Weights of a small GPT-style language model, trained from scratch on English Wikipedia: tied embeddings.
Each number is 128 + 32 x the weight over the matrix's rms, rounded and kept within 0 to 255. Layers, rows and columns count from 0. Numbers have three digits each.

# layer 5 MLP down (transposed), 1024x256, rms 0.051, rows 902-951, columns 64-127
115107168132109137160116169199162060192194081129153147168096125116176133144126123125132136151134113126139118150120103146124117088155083077133197139078177103084124092111083132184068115110119166
135170110158113092119111080132114201134152118126083179091133139106132117132131137131132140154114153108083198151162136145111167131129141176178144137032088078090087120103159157057110217120103139
097150126083165098137104186123126140145112112121141109085137126131137115137125138148115131117130065116125143139127119121139085112113106126132130172108239138127123120117113143145066109129102095
080155134137169097094144115136105156137116139088126077124107154106087112132148108119132094132173146114138133128093195095101159068170154076172141115187160168067135141147124127069048107145213087
133157179038102096094118173163135129161128096130161155161132135156088028160143142111083145106130180195132143169139083118123088164146109194132147159122084184143148146131096098148106134118170119
104144140123161144126077051117110096148110145153098086114108100149146103088171126080142118169168114117067094165148144104086128126154179095073135091146178086077138186140124135106112118106092081
096129124111103132167197100135071138153151135157109141120149139155141157109132160138115101103154103140158100146173139107152102203112043123094141118131148165107117139104110134100091118137105118
137144127135105101145118190119183093172185044105121114135158072162175181181095100071111121139147115165126141156084114160206094093150148115116129122156097196125114118129170178117106177085136125
101066107098206159149148207172143114137077099138151181105095088147142155108148088134144139206152113134152151178111097121088097147149118079121123146124183159111130086113112141128097151082085083
170080118162175131078111122098105181085191142077139137160133140108131143108074195067030187135132177174149089176204140092201136147083097064174171159162140139195117129136158078090129158094099129
084156114141109112118124109129154070119116114104127111140155136168139153166154096139141151111110168140134115103141145143152191127061058146145179171134106166124125148142151104094135090137096158
148108143163108111189055170102038149076129114109077115137150117110141115162150139129093133067127123135167113088148119071073099163089130117116131117113138070153082189141189113142082169139177127
139141143127071108116127173132123160192163120077125080096069154095120084121096121130101125044142132140080133161131159124133132205137184143144072131116108075150095160123152144077051157208120134
101103130177012138155142102106064068151187113093177148142138099098099128119178138126128162075164125156119138129122127152171124140156132142094131107163121171175125115070106084111175109185190113
183171118151116144100128152152176138131142078135097103090151146110127133108144148154120088086127157198120191115148168163164103128049101135143119088124144131114144135103085154123168107105130093
156135133135123128166160200118125145110140145150133133107209103109167097133123141140150166164132095150157075163126110142132071100136166157129141131089119122151131082127103141121201136159081170
089079085167175098131087081110115103141216098127124139137147147177129125140128107162106157157100117123154085110147141141117089120076111122119172184137154061145135115164159077094106129173089142
140076146125149182125079095155166090125106194128060112090106125146119090123189035130096074070175124121166159102103110112110108096160115124090174120118121144130125136120070077132114133129099141
129090099172114197188102154126166123112154123140135111143136109016124057111177073091117140145196103124123076093157113092133119143144142144148099078169202155171133141151163104110127176174125149
172127086144068152096189096149181170157162121149175175125094136140114134137162122203152070111188142166106088064123137107097124180110155054114125161157097125172148135148097141068136063177190136
146092124079132159144161148101127115163104074126097148084153093130151139084103173173116126115107133142110157140107174169158145090151120171121093114165102165122140120131152200146155166116132150
191218089151144193207147126161140116116112151111175131121136152107141097109112103155100077143166139140128145119165140126141153155134092102170126080149113106148130038164122156168120159119146110
102128135115091152142107114125109146111110141129153098129088184107110164143135084098136136134125100129113144168124110178171120151174088126178102150163139144092147148111149152146110085085131113
101121060146147123139107149097118154106116069025177133151104159072104077145125174130139050136154171104087088150143141118100157199160149164087122154124136171111145143129121108101080131123091078
118115119124110168095140123106111133096130113163085162117090095137121115124142140093140139165155201165125161119112134107181131148163081158122137078192158167129131106143116135112087157107144179
134106063151073142139135128148136137106137179085123154166145167110060135136132104115157157080104128123130185148142134143085133140097145149155138087083089122175140165118156151108169162131121082
168118115111100099093113178129149067192156077126113167109138163161156108196146167098107149126165144185128115159027132186150128130128159171180157101108133108153152178146144150107143120126057130
066095077093084103085167130082121092101140100128129081115142116121139064103164076120124157102104123182088141122125074057184116128151080127114120170177117124138114153100119130142114070163146091
072037116133044172074192159118104124110152144098169152164124150120115118164094079061175164143152097064126153144072119135127160110116107140065108114130061102127134121162189193133102104150109124
135130105166154116158165116165167164131156109075098172086098126153082081085139147145102160144111153146134139139152136084151131113079157118119097122151137154099121115157146137143125098099136161
149171150135106095132133135191153069128140108109141089131096177119116147111081111087149066134116081101109180114140166146155135170150150084094134149132110130131133140156073119141084090125160112
076113082203046115143115164118251114163196114006210191085126182159108175061124077126133083105059129051177220211081123172054106067090080095104105192092088110123086118177112099175025050134126177
195137170136120128169122105114129189118072152126162131158116130116147062142166127105181159121160120119125107095105145194120163122116128104093095171156161081153142040068134151176137135133098154
065055169144066135146099171182137151098128096156139111159136075106179109152155096155137124147154131131099095100091151138121156101161175116133183077124078107152114163145135113152151142104191101
156078146147098111119117120105180162113173126143125103132170090129084118064117185136097156106093144139144126170196113155122112104146106136153167138139193147113101183116135160168171139179163133
166114176111145124109122166089127076101121160104147150138118117142129130132148165117177112142165181155147144155091191186157105137143174073165073128217181162112212088112106142152108170125134106
097162126107175172078075129108134109151150087150141050121092111164132144076141109153131167180187150114165118139152133138161127109176140144063175143168145139144169154104190172094159159123126138
129162104068117103127169167052111153121117091153171146111186141097124073077081095134118126073088093117133132131155152104170141103152123131073127160161255118176184099144159096127150118126073100
076101164175115143084050101117127148079086143129141127120084130094142111138091091111141091155126136145117193157113161139088157130137066087136103124153125077128162116123145110098106125139105131
169125129077130156073115070137097137141149142091144102138145113098084118096067110139133118180122126096102122126160137069066084145172116174122159103093099115070127115131090179068094163121108124
130133123134130106119160142176186138090146187083117152156078127127137098089158144153188135168125108139161160109133112132105148145157142097137118111123107136156097124152099130131116155120142144
181128079136144117116192121138142169094125154161146116114092151064172107209187088128181175172143150114081046113125123145172126166081111058138131171155150150195129127098125128133090198072179100
135165172168110121133147143115115147122052117095149118132139170142121173140158106168103106108122077097131143183129114149160199110139156129172121129168114081152144158145171165093116116163186125
146127089145123156157137110105135142162160128147130114163103137160091119078137203048144125131184170135080129084111167069109088068116117131144095180131109096151115108143125144038126142116159145
142171083098134079200125136140168172156172063125123142111109088161113116097145108119146120105144138136148103139150091105087110113110058087100108123059113141096119149071104156136140156157105141
157122159072150173082103139123124127136072125130103121127127170103147089145118156095132082105118147090185107083196111114170138073072106077141111132110117130099106146080095124162069114112113162
145092151145157094143121131160094092119086109186121237238121098106127110144160039152125154126138184181079103095083093173147126077100127130125132148062208117125120143141190071145141131173159099
077087105102134157105063163087102052085166195036106136167121105083197081079146145118120107168161092138082088161097127050129152188144117161091106102170059170122068112168155087125137140171115040
135093097140212108140105070144115100116142121120133147129134130181132158130120062136154142158144119105124133073091115133151132152161135170169168168100127100068150134095133131110119098191087147
115094087158143112165084173196131078190102128167155150130223125161154166191065152163138110109134153171112138117103149126177127082133086145085156131220213148114107085133133146180099085109120183
# layer 5 MLP up, 1024x256, rms 0.0659, rows 903-952, columns 64-127
149089144165137142110137128132100100123133116171107118171107136131133130083058156115159118159116155133078147119145154156113157098162174151146073107143125178166158127183114112118159132138153101
056163060141200062101121146072086139196015148144165041086129199159145034148071102017045157079134118251165127085133203093122058069031093102072051127091143165095224194083147149079089137199164075
122146142197148117137173067135113084084126132156141122151137140119151083145116149135063067072080134107144109166132142104136162142112082149146054115157072116136153160170156159169156140093091130
137078184106082146215135078142133155118143093086191159116080160132097092089107132132085138113211124211078175147155119083110151137088140100117165188112119144120135086117086157107099171163127125
086110096148156193145112133141090143121131088163111111157140185115120116151152078125122078130121117080174108103099143076137153145086126134101154135175132127138091148085143114239097124090106127
142199182158130107138148098140176101144138167165141055084176114080113132136134156086089158137110112119211138079140104107128115079134106125110100081135140084107177097104175148162131081110163160
138133170129124076077126129072183143125106158120138160183145161165158122045162118134081081092128120130093102182157115160115070098103111157070079079089104109130116081126120167155116101145198092
117107093165137106164078095093141071117142163125173147178117158104091083135117121133124157090113142125136085063060151046169126186128148105087136091078125145175128116165085121185146197132131086
115154117159230114097140178068084069111090157130199128134082074120123101107160152105145175130150128100111198147172088102176182161144122146145120084114142132123118156114133114162080100097220117
107130108141161063138120139056113048163069099108124133170120126133156137135120177150120117129117102117153180069138164073067134164115118138149078161078122183163146101144136171089074189119126090
108194166138101123124135149112170132120095084128107156102106114178169107137133131078161124154091156199084187128110142137184107160128103099140141117069112154188111137062110064082115074152123107
129094137183125096147117178109069101138168136138090178155136132123131149128116217113106103121049144114202126133144138105097114193134140072139133118148136139163160132148144081179118100109100151
104161116138138150086121129096141144153074101117094152113110127150087089072177148109145122165099157113157132152107143141140083122117077075173144084121067104149225099117137140142131076122103083
170074132099157132127154100137175102127141079116105099166125159108171140141120134095079143130158159117109107093088157097061183114118153127106197102139111127113144118124094153075189099146174197
073123179136142131211155097121114096148104105119094156122174205084139139115198135153111061076114186144142128091093203088122086188098105136168083130134080132176131144058134104168152123103148113
173183097140124158152157121124176105105055067151089089160103087167062160112114157076140089098160155171147117116115080086129123074139169119148128087146129132140190112063109162095082167092086182
094109119187144093061072167082133107125150104129178081090105181164157090054175119130136157163113132061137131178115079171131125116090143158151080093141111140096193109108139138104125102173130166
136118110153198076132100137112106124119113196149186165111110127106160133085086115122119091164145132106128140112065067115138092166122189120126119169135119179092119102131122216170166179178203133
085066149073100167094113094063088137113138172079178120138151089131131136106161125112088116135110152141125168155120090137119145074141143115089134133092152105166138102107162150145132144178166113
145149179087101148174170140136079147135115171106102105156170096104127095176121146139116102130063160118188076148100149089081143143100121135116091188114125114142107093150207098142146187143124156
186147061212136169136154093127099128160122181085145127135128113185121110051101214131112168118112150135128151166119146117099083132157156068127145160122149150101208135134120085164097125135197159
171061173169120070159135099106085119141175155140184134140171175143103102173127122109119179103155116134129096188086114129123103130143083148158141075137087157128178101125097165137090144129132120
123066087176096081149143097088088096118150086119116144150138098124188143158185122189101172088131137101165137092214079153104153119100114139106164164080174159153124194109049177153108122124150146
101139172110146138153126103095149122121090138143097128131145117141117140106065155137120071115101147101153180062110114172143136132092118128126169130156099129161171133092117154146108168163127139
147113064141148121120145115133164093105050104159140143105167156132130162147146106072134101080096107126131128133122108173163139130138126074097160115157137120142125113096061116143079126089078174
118139141141087088145055102102122080131133136124092058133082131134113080067118099086133093075140112090140137199087105089089167118129127081082142194141078174130163083122117130122144133166120120
140141111123146129194215112171135120177160129192155151147106149122121125157109106136184173088161171158067083138107123195157124192174130074131124128134062134174104151145092093198111171163157119
116218137124097102112112117140156087150149146163120119176093136110106085128153157121172146083123150096092092153150076104172124124034133124118109119167134110093148128103102180147147104082130115
063172103143180136148109107104157120119060145165129186162113152090129130151139101091102071159081148133154191108116146165122172111168125153158172140147131150158173098096129122140103124101156134
137105151130105107124140136093032149135115106141165133132125160144124129099166165169148147108163114166169126124138060237192143110140161149145163076129121114138128078125089143162135180112207120
114103083231177119205235087139142111128130139124090189105090187144079106127172187093118174137183168173175178124133100144147124190131170134126167156122105164118208163101128165142127161108140160
089060096165127071149129063108125100101080148156118134110119153140100150076177128102135140099148161159090155104159157133148174116152148132088200139133083099132114147137112195140108117165135148
129121185088152124100124116133131078120146108097170134093123104161102099120093148135096107072095136108112140152146136159146132111123155150133148144069104111116144156149167133156131151152098104
086121148133095057107128109076124088153136189071116097152143165183107149124146174064108138099093119127093155110135129149101101148114121135111136119179119125131133127150129168101132113124118154
047131079155141051191185066112177154159075076150108125159106181157124180108091152077151157123089188143097110096162084099122112117125165104161118118161122105103110085091129111146119157137123120
166050117178165071099167151116164087170177131142093145103146199131170139163115171060108164108169124080138064121097158092086145148159173118138094089106120123147111137129095122097124141145123090
179099133102145070184121086126110076210082132089125092167159182194107148174179097099143130123131145158110162084119111138101067178137163121117131096123135186186144117155132160083122137116154107
123153129122098084198110118058169138141133069100131157127117126170069091154058166092118109144160154118141134128177156098133088084140114108147070096105142170087136101177095137171114141139195064
099109163092084175114065149142064162135145138162113047136110121111084145114105106105163175085104132168204117076125097110133086137099103145131108139161099121125103116159131106145111107172163161
091101092130136069116122141099116118140118086126137155058144107096082146129105176095129099104115129106134133130139121136063091176121129135083132120131113081161171146088123154200084125114136122
110099135155111055104122133177132163143095110112155074112107137095083116130116106071153098154131154100137088187119105172132122146140138154130151121148082069126212148122074141108147186169133125
170132129140137080100098144168111065108181102112156124155147095092137131143096141144140174116186171091129150149160157119163185167110123144100176143081130157127111113150089114130125132146125191
146105123142094094091127109133092146063128122153135157101141138129065124107076115094169172109177162089146113157112135152179088117091113155171170078051111140120101178114133197142086102151160135
166070124133166159087121106133076063143091157127144139102166156062149141139100208158114094132110123142109178144088126142126110135128160101159135081157142151134148127131139103130123131116143124
132062163129117153158104114138118150098121140082082113147115156133135112084114162095118217156126122170088088115127148086129138073062109098143157099124144127159150085135153088132129142133167063
146104107122097087090048037103118117116130153144146125109105142114115068103139099171131134108111159141115165082151173213132149091134077115106115146097138129136166157158088150139073126173147067
113106098190099018126136077061104125130179136080130116098135068160064122151158201145128128114161154159118110140084102119151104139118164068171123109155061105150126148126160148190168181081139070
124115138163126104061210100115137127076171105154093120100129130125146113131124120167117065097087150108094098154137156125113112128119140173149089131117074085113126136122148149135140167150152093
139077117108164099128149175129113117118055113088133090149105159101129131104136128096140119129078157165183131090108082132111170116093191178163126101153094089125111074117123142133114161103137125
101105123162103116071145150185175147174111112130148130128133090155125111114074142130179121128122138115159095090054117165139089148153130113180137153173110148139116123090103106139141175113154127